config = dict(
    n_layer=14,
    d_model=320,
    n_head=5,
    n_kv_head=5,
    head_dim=64,
    d_mlp=1280,
    vocab_size=4096,
    activation='swiglu',
    norm='rmsnorm',
    norm_place='out',
    norm_eps=1e-05,
    positions='rope',
    rope_base=10000.0,
    rope_fraction=1.0,
    qk_norm=True,
    attn_scale=0.125,
    bias='qkv',
    tie_embeddings=False,
    parallel_block=False,
    init='uniform',
    init_std_qkv=0.0303,
    init_std_o=0.0376,
    init_std_up=0.0434,
    init_std_down=0.0434,
    optimizer='muon_variant',
    lr=0.00888,
    lr_mult_qkv=0.4,
    beta1=0.95,
    lr_head=0.00745,
    warmup_steps=90,
    schedule='wsd',
    decay_fraction=1.0,
    decay_shape='linear',
    final_lr_fraction=0.05,
    batch_tokens=65536,
    seq_len=768,
    doc_mask=True,
    train_tokens=755700000,
    steps=11532,
    dataset='wikipedia_en',
)
Each number is 128 + 24 x the weight over its row's rms, rounded and kept within 0 to 255. Layers, rows and columns count from 0. The size above them is the row's rms in percent of the matrix's.

# layer 6 attention key, 320x320, rms 0.0303, rows 156-175, columns 80-159
size [110 108 110 104 112 105 107 108  91  95 101  77  97 111  83  73 104  81  80  92]
[[169 167 131 153 137 152 137 119 131 144 157  94 162 138  98 128 154 126 143 104 189 115 100 136 119 164 115 153 107 161 167 121 164  98 125 116 168 114 138 140 134 133  95 147  75 107 101 140  98 129  98 107 115 165 170 139 104 111  88 147 133 123 163 128  88 146 140 122 123  98 149 154 144  88 129 115 132 103 129 167]
 [ 97  95 134 164 131 169 108 134 111  57 142 124  91 114 140 140 122 137  99 103 132 145 139 114 118 154 132 158 151 157 162 142 139 103 151 134 104 135 108 117 131 114 103 117 147 137 108  93 129 124 122 126 120 151 174 123 105 130 144 123 122 152 129 144 152 137 133  92  89 110 148 152 204 165 133 153 150 112 104  93]
 [128  78 113 131  58 148 116 134 112 163 150 134 113 138 108 121 113  99 130 129 162 107 135 101 160 129 121 174 104 143 127 148  98  96 108 162 140 125  99  74 187 125 154 104 155 147 141 137 132 112  91 116 157 173 113 135 112  91 130  82  85 110  85 139 105 125 110 141 129 166 120 154 124 153 114 123 157 144 164 139]
 [106 136 144  90 145 137 123  95  83 136 147 104 147 125 125 100 136 158  77 157 153 100 102 108 163  98 130 127 146  88 141  70 122 161 133 133 111  98 144 111 117 152 138 143 150 129 119 125  93 147 138 117 136 143 148 151 149 119  95 174 162 158 165  99 125 123 165 163 130 164 127 106 144 128 165 119 157 128 138 105]
 [ 99 110 174 104 148 122 141 119 188 170 168 180 152 118 120 125 126 130  47 121  71 104 131 134 144 126 153 157 101 163 155 112 150 111 137  81  89 156 158 116 115 119 131 143 106 123 132 115 141 102 113 120 113 142 146 130 125  95 142 114 158 125  78 164 143 126 118 128 165 141  74 113 164 151 109 175 136 140  98 137]
 [106 155  97 161 119 122 139 137 142 178 123 130 142  86 137  95  82 118 109 158 119  98 113 164 100 138 128 114 125  94 152 119 120 118 135 114 152 146  99 140  97  97  99 140 109 108 140 167 136  86 118  67  91 126 120 131 164 134 165  84 124  97  92 107  83 148 145 154 162 130  94 161 162  98 119 147 149 127 155  77]
 [110  90 132 142 160 113 129 179 111 132 121 116 121  84  95 105 127 154 112 142 131 105 155  96 114 129 123  88 120  83 144 120 121 125 133  93 132  87 125 132 164 134 117 127 113 124 157 145  91  88 119 197  80 160  94 118 115 142 139 140 130 149 119 131 128 119 134 154 125 110 170 107 144 119 133 127 134 176 144 139]
 [116 141 130 110 107 143 109 133  92 125 125 128  96 138 107 118 163 115 136 120  87  91 117 187 171 125 158 172 151 110 127 111 137 133  93 147 139 135 100 106 120 127 114  90 150 138 163 130 157 179 102 118 114 155 179 144 132 135 145 149 137 145 114 142 138 109 141  87 113 124 140  96 165 137 134 154 162 131 122 126]
 [123 130 100 145 134 140 106 122 109 100 125 120 135  98 105 157 124 129 125 134 143 155 105 119  95 134 152 170 139 122  92 127  86  92 120 119 170  67 120 122 106 157 143 138 131 150 153 135 144 113 141 133 144 117 128 124 144 128 103 161 114 142 103 130 165 123 121 163 126  71 147 155 162 134 161 101 154 110 134 146]
 [123 112 156 155 157 112 161 107 167 147 124 126 135 132 113  99 151 142 125  96 166  80 143  67 118  90 104  76 139 135 118 139 156 110 129 122 107  72 104 118 109  80 103 125 117 144 156 154 103 134 144 162  87 144 132 147 134 116 124 126 114  89 158 106 126 176 157 106  71 127 152 130  75 153  89 168 132 146 140 137]
 [ 88 100  89 112 164 129 125 104 101 104 117 109 104 136 139  61 125 134 115 140 123 142 109 138  89 129 146  96 144 160 148 112  96 154 166 139 100 140 187 125 121 121 152 126 146 160  90 139 107 157 119 178 137 139 136 106 137 121 140 101 143 150 125 120 155 136 125 147 101 128 146 161 147 107 123 138 113 137  99 139]
 [ 86 100 121 127  97  97 126 138 152 149 137 140  97 140 104 112 129 115 101 147  75 161 134 155 144  93 138 106 125 148 158 150 152 143 142 137 139 115 128 159 123 123 102 127 171 111 148 130 112 153 147 153 148 139 101 156 129 139 113 117 141 170 123 119 152 142 148 154 134 128  92 100 133 158 103 138 110 134 114  77]
 [170 154 184 149 110 149 111 135 107  96  70 103 100 110 164 157  85 107 152 119 130 134 112 105 134 191  64 101 138 109 124 123 128 150 113 181 145  97  49 149  76 123 132 128  77 120 115 148  96 115 165 156 136 118 131 123 150 113 152 120 114 126 149 116 112 164 127 143 137 123 156 107  94 149 112 156 121  86 130 106]
 [143 129  90 122 101 129 109 149 161 141 131 117 130 132 121 155  73 127 102 132 109 149 108 102  92 144 171 191 130 147 134 136 122  50 140 124 122 146 106  71 101 124 115 109  99 114 180 172 143 102 106 122 130 138 170 149 111 137 135 138 139 142 116 162 131 113 129 122 128 123  94 161 151  99 113 100 124  96  96 126]
 [126  90 103  93  82 110 123 112 114 133 127 103 154 158 142 107  99 143 116 137  95 121 160 100  67  80 167 117 151 147 115 125 140 111 125 142 112 140 146 119 113 104 121 136 104 141 131 128 127  88 124 158 152 147 123 170 121 123  97 161 123 124 127 120 104 148 151 121  57 126 112 168 151 143 128 131 114 115 116  79]
 [129 160 123 127 112 122 131  98 172 169 145 128 117 137 161  89 131 120 148 174 149 122 130 124 114 100 132  98 155 126 178 126 147 140 169  93 105 167 105 150  73  95 170 150  97 159 155 122 121 139 109 144 149 147 158 159 155  85 132 134 121 140 144 133  99 207  54 141 127 113 125 104 119 116 118 149 122 133 111 113]
 [118 126 111 157  90  87 179 107 127 134 129 119 178 147 170 163 119 140 134 119 144 151 166 128 146 144 116 159 159  94  72 102 121 158 115 112 135  99 129 116  98 127 147  93 136 123 174  99 116 131 103  72 105 126 116 128 166 130 146 151 103 124 177 118 120 120 116 108  78 142 138  77 121 148 139 175 130 165 121  98]
 [152 116 114 107  92 117 136 102 127 120  89 177 135 152 159 137 122 135 100 110  95 107 148 131 156  87 142 139 103 174 159 118  82 119 150 165  77 121 130 163 122 152  66 137 138 130 108 106 130 162 141 135 151 128 115 111 124 112 128 164  94 149 127 161 117 181 141 103 126  69 139 155 138 172 103 105 114 154 109 149]
 [157 120 102  95  99 136 125 128  95 106 157 120 119 115 110 195 128 146 138 117 128 138 108 140 113 143  97 117 111 146 119 157 124 121 122 122 140 112 122 161 141 170  74 130 152 103  92 101 169 123 152 113 142 101 114 107 109 141 104 137 131  92 111 104 176 123 104 135 139 181 144 162  91 103 137  63 147 177 146 144]
 [160 137 141  68 117 117 149 148 107 103 144 135 127 172 145 161 135 120 125 129 139 126 151 153 104 116 110 104 129  75 126  78 113 140 131 115 167 106  97 134 122 110 100 133 108 109 129  96 153 163 123 140 121 131  60 118 140 148 111 116 117 133  44 107  84 134 127 136 123 124 122 100 172 150 102 104 121 137 144 100]]
# layer 6 attention query, 320x320, rms 0.0303, rows 157-176, columns 80-159
size [ 98  93  98 171 175 170 129  87  74  85  81  87  89  75  76 104  80  86  83  91]
[[142 142 106 146 121 121 115 119 102  80 125 130 109 156 147 185  86 180 137 104 143 136 168 113 110 130 153 145 162 159 122 138 166 128 155  88  89 109 105  54  97 161 127 130 167 143 131 110 155 137 109 146 155 146 120 178  68 115 120 140 158 123 138 109 137 113 120 122 114 126 131 120 113 208 125 160  93 139 114 133]
 [146 140 151 140  92 143  84 132 111 135 127 140  99 105 130 162 113 105 139 160 134 122 140 129 144 106 150 135 140 156 164 179  86 117  99 177 145 134 103 129 149 129 161 114 151 126 171 143 126 140  95  46 148 113 139 158  98 176  89 103  81 138 132 127 124 127 128 154 191 160  97 120 130 122 122 113 154 163 122 138]
 [168 128 155 159 100 177 107 146  89 128 163 120 159 174 127 152 127 151  93 135 134 126 120  94 160  83  99  84 101  90 108 137 110 123  97  89 132 136  86 121 102 114 141 147 143 103 128 115 113 137 161 173 127 146 125 123 143 130 131 115  92 142 156  98 162 117 110 144 127 119 192 116 133 138 118 142 102 142 150 116]
 [150 128 139 115 104 145 140 127 140 136 124 161  99 156 135 144 140 136 125 104 116 156 155 150 128 102 129 175 107 123 106 116 152 111 131 132 124 109 113 118 163  91 127 108 138 117 114 138 126  87 159 141 123 127 136 158 121  83 121 150 152 109 160 158 134 133 118 141 178 143  90 105 166 130 105 134 114  94 130 134]
 [131 171 114 123 132 175 146 135 155 154 138 149 167 107 199 116  94 103 169 131 114 129 109 108 135 121  82 223 132 117 132 140 115 154 121 135 105 151 104 139 116 152 136 118 118 144 135 125 126 137 137 121 127 110 121 139 186 120 155 141 120  59 129 108 109 140 117 133 131 129  99 145 122  90 167 121 137  77 158 130]
 [122 140 127 107  92 186 131  99 158 113 103 112 164 138 105 160 155 113 145 161 135 113 110  99 182 124 116 147 108 123  59 114 107 146 126 138 154 130 115  99 135 114 103 123  98  84 149 100 158 140 170 129  86 133 112 131 169 137 140 125 178  99 132 123 162 122 148 121 138 130 135  81 143 118 128 119 100 102  99  99]
 [ 97 150 129 131 123  73  87 162 118 167 111 126 138 125 168 132 142  75 125 112 109 137 118 133  81 123 107 152 142  92 138 139 137 130 161 148  99 107 178 136 154 133 143 112 144 134 122 128 102  86 167 123 159 106 128 106 119 126 117 152 110 108 144 129 121 160 120 135 162 124 160  97 147 112 138 136 150 124 148 132]
 [142 159 147  91 142 132 119 104 133 122 118 141 115 120 148 121 107 127 106 151 105  92 120 161 100 162 145 157 209 131 151  92 166 132 121 121 129 123 168 126 125 116 121 100 121 124 124 137 101 128 121 114 109 149 154 146 157 169 116 113  69 131 142 120 118 146 103 131 118  77 116 187 133  99 116 155 132  94 161 175]
 [125 121 115  73 110 112  89 121 132 109 113 145 107 126 170 136  97 111 117 136 106  79 136 174 140 114 132 136 161 142 111 124 185 129 130 124 112 128 144 133 101 132 107 112  92 155 123 142 119 143 142 109 114 139 153 176 149 123  87 156  81 113  91 115 126 122 108 126  97 129 135 161 109 112 119 128 132 111 112 166]
 [120 138 125 140 103 109 134 167 163 164 166 146 117  94 138  86 163 105  98 131 115 140 100 122 104 139 123 151 125 146 141 147 113  80 136 118 123 127 102 114  91  81 133 136 109 137 146  89 104 133  44  72 139 109  62 109 109 114 101 108  83  97 128  98  84 150 136 124 170 105 133 138  98 109 125 106 137 155 162 145]
 [108 116 112 134 133 147 123 175 123  83 131 128 138  84 143 101  80 148 180 107 108 135 127 135 124 144 124 158 132 146 122 106 129 177 126 126 149 129 134 108 142 178 119  68  95 116  83 163 157 143 147 105  89 144 150 127 143 144 133 129  88 139 118 127 147 107 108 134 109 103 137 175 141 109 148 114 182 128  88 166]
 [154  91  98 138 123 103 113 144 143 163 106 163 111 148 149 132 186 131  89 122 111  97 123 124 130 154 162 133 165 166 137 164 162 147 111 100  83 136 113 105 111 162 140 127 152 171 144 114 120 125 140 124  93 139 142 181 116 136 103  90 142 160 124 131  81 165 125 126 143 135 121 106 103 112 137  89  97 103 104 105]
 [104 141 123 107 105  92 140 122 129 116 110 104 152 137 113 164 165 124 119 142 147 102 139 147 123 124 130 104 122 127 117 103 122 115 124 125  77  84 132 149 125 125 158 174 161 165 123  96 138 119 128 114 135 160 115 119 101 107 159  97 101 137 112 137 150 105 126  90 106 122 149 110  96 127  90 112 142 135 113  91]
 [132 121 156 136 145 100 152 179 124 123 129 158  94 105 107 103  96 128 151 140  94  97 131 135 165 122 149 144 140 120 117 104 116 139 121 104 123 129  84  85 131 124  70 120 113 110 102 156 158 164 151 123  66  87 140 144 142 153  91  95 107 139 154  93 118 132  95 161 136 135 115 166 121  95 138 127  86 117 103 136]
 [ 88 119 125 160 116  90 110 137 118 125 125 143 113 138 141 128 100 151 143 101 121 140 112 157 150 135 164 120 154 110 114  93 112 140 130 192 120 109  92 109 112 138  97 128 143 132 136 154 171 165 171 131 130 141 146 129  88 167 128 110 136  87 130 117 150 100 121 128 138 126 129 134 152 113 132 105  84 142 102 117]
 [129 145 112 111 120 112 138 165 119 105 134  75 144 127 106 119 130 140  94 188 111 151 108 117 137 150 136 122 116 136 127 115  77 125 118 122 127 128 134 147 172  92 146 130 163  97 108 164 125 124 115 115 139 151 126 158 119 147 153 113 106 130 136 123  99 113 128 164 165 121 109 129 126 110 146 143 125 126 181 147]
 [122 142 137 142 155 118 109 111 166 119 138 123  81 142  86  87 119 136 154 138 111 113 103  91 164 113  99 150 105 135 120 151 138 138 158 118 147  92 166 100 118 131  93 138 103 108 106 155 155 102 193 130 125 109 134 149 124 128 116 122  93 130 134 117 145 140 100 159 139 143 126 127 115 108  92 141 114 135  68 129]
 [130 109 142 106 107 142 110 176 138 158 143 121 136 101 157 118 144 103 116 141 100 154 133 120 147 152 137 114 113 110 120 135 192 145  98 109 114 136 122 130 121 138 160 130 110 156 154  87  98 153 108 138 116 132 154 108 129  93 125 124 168 120 107 176 124 163 152 107 138 135 123 117 138 157 137 158 129 129 119  94]
 [137  98 114 176 133 103 120 160  97 165 124 133 122 103 150 164 159  60 118 118 159 110 134 119 100 126  81 164 133 127 121 147 153 159 137 114 116 108 110 127 130 109  83 127 129 153 179 113 106 149 139 123 102 116 163 160 140 154 105 102 151 122 149 123 104  99 137 128 152 115 123 139 133 148 136 121  94 137 140 103]
 [ 95 139 105  97 183 165 126 111 143 177  95 168  81 159 124 147 132 150 124 118 126 132 139  99 111 156 102 117 156 131 105 152 124 137 138 172 106 147 163 149 122 141 106 108 112 152 109 179 116 136 157 119 122 146 159 147 106 134 121 133  76 134 165 157 165 117  86 148 166 122 125 127 104 121 114 139 146 154 147 111]]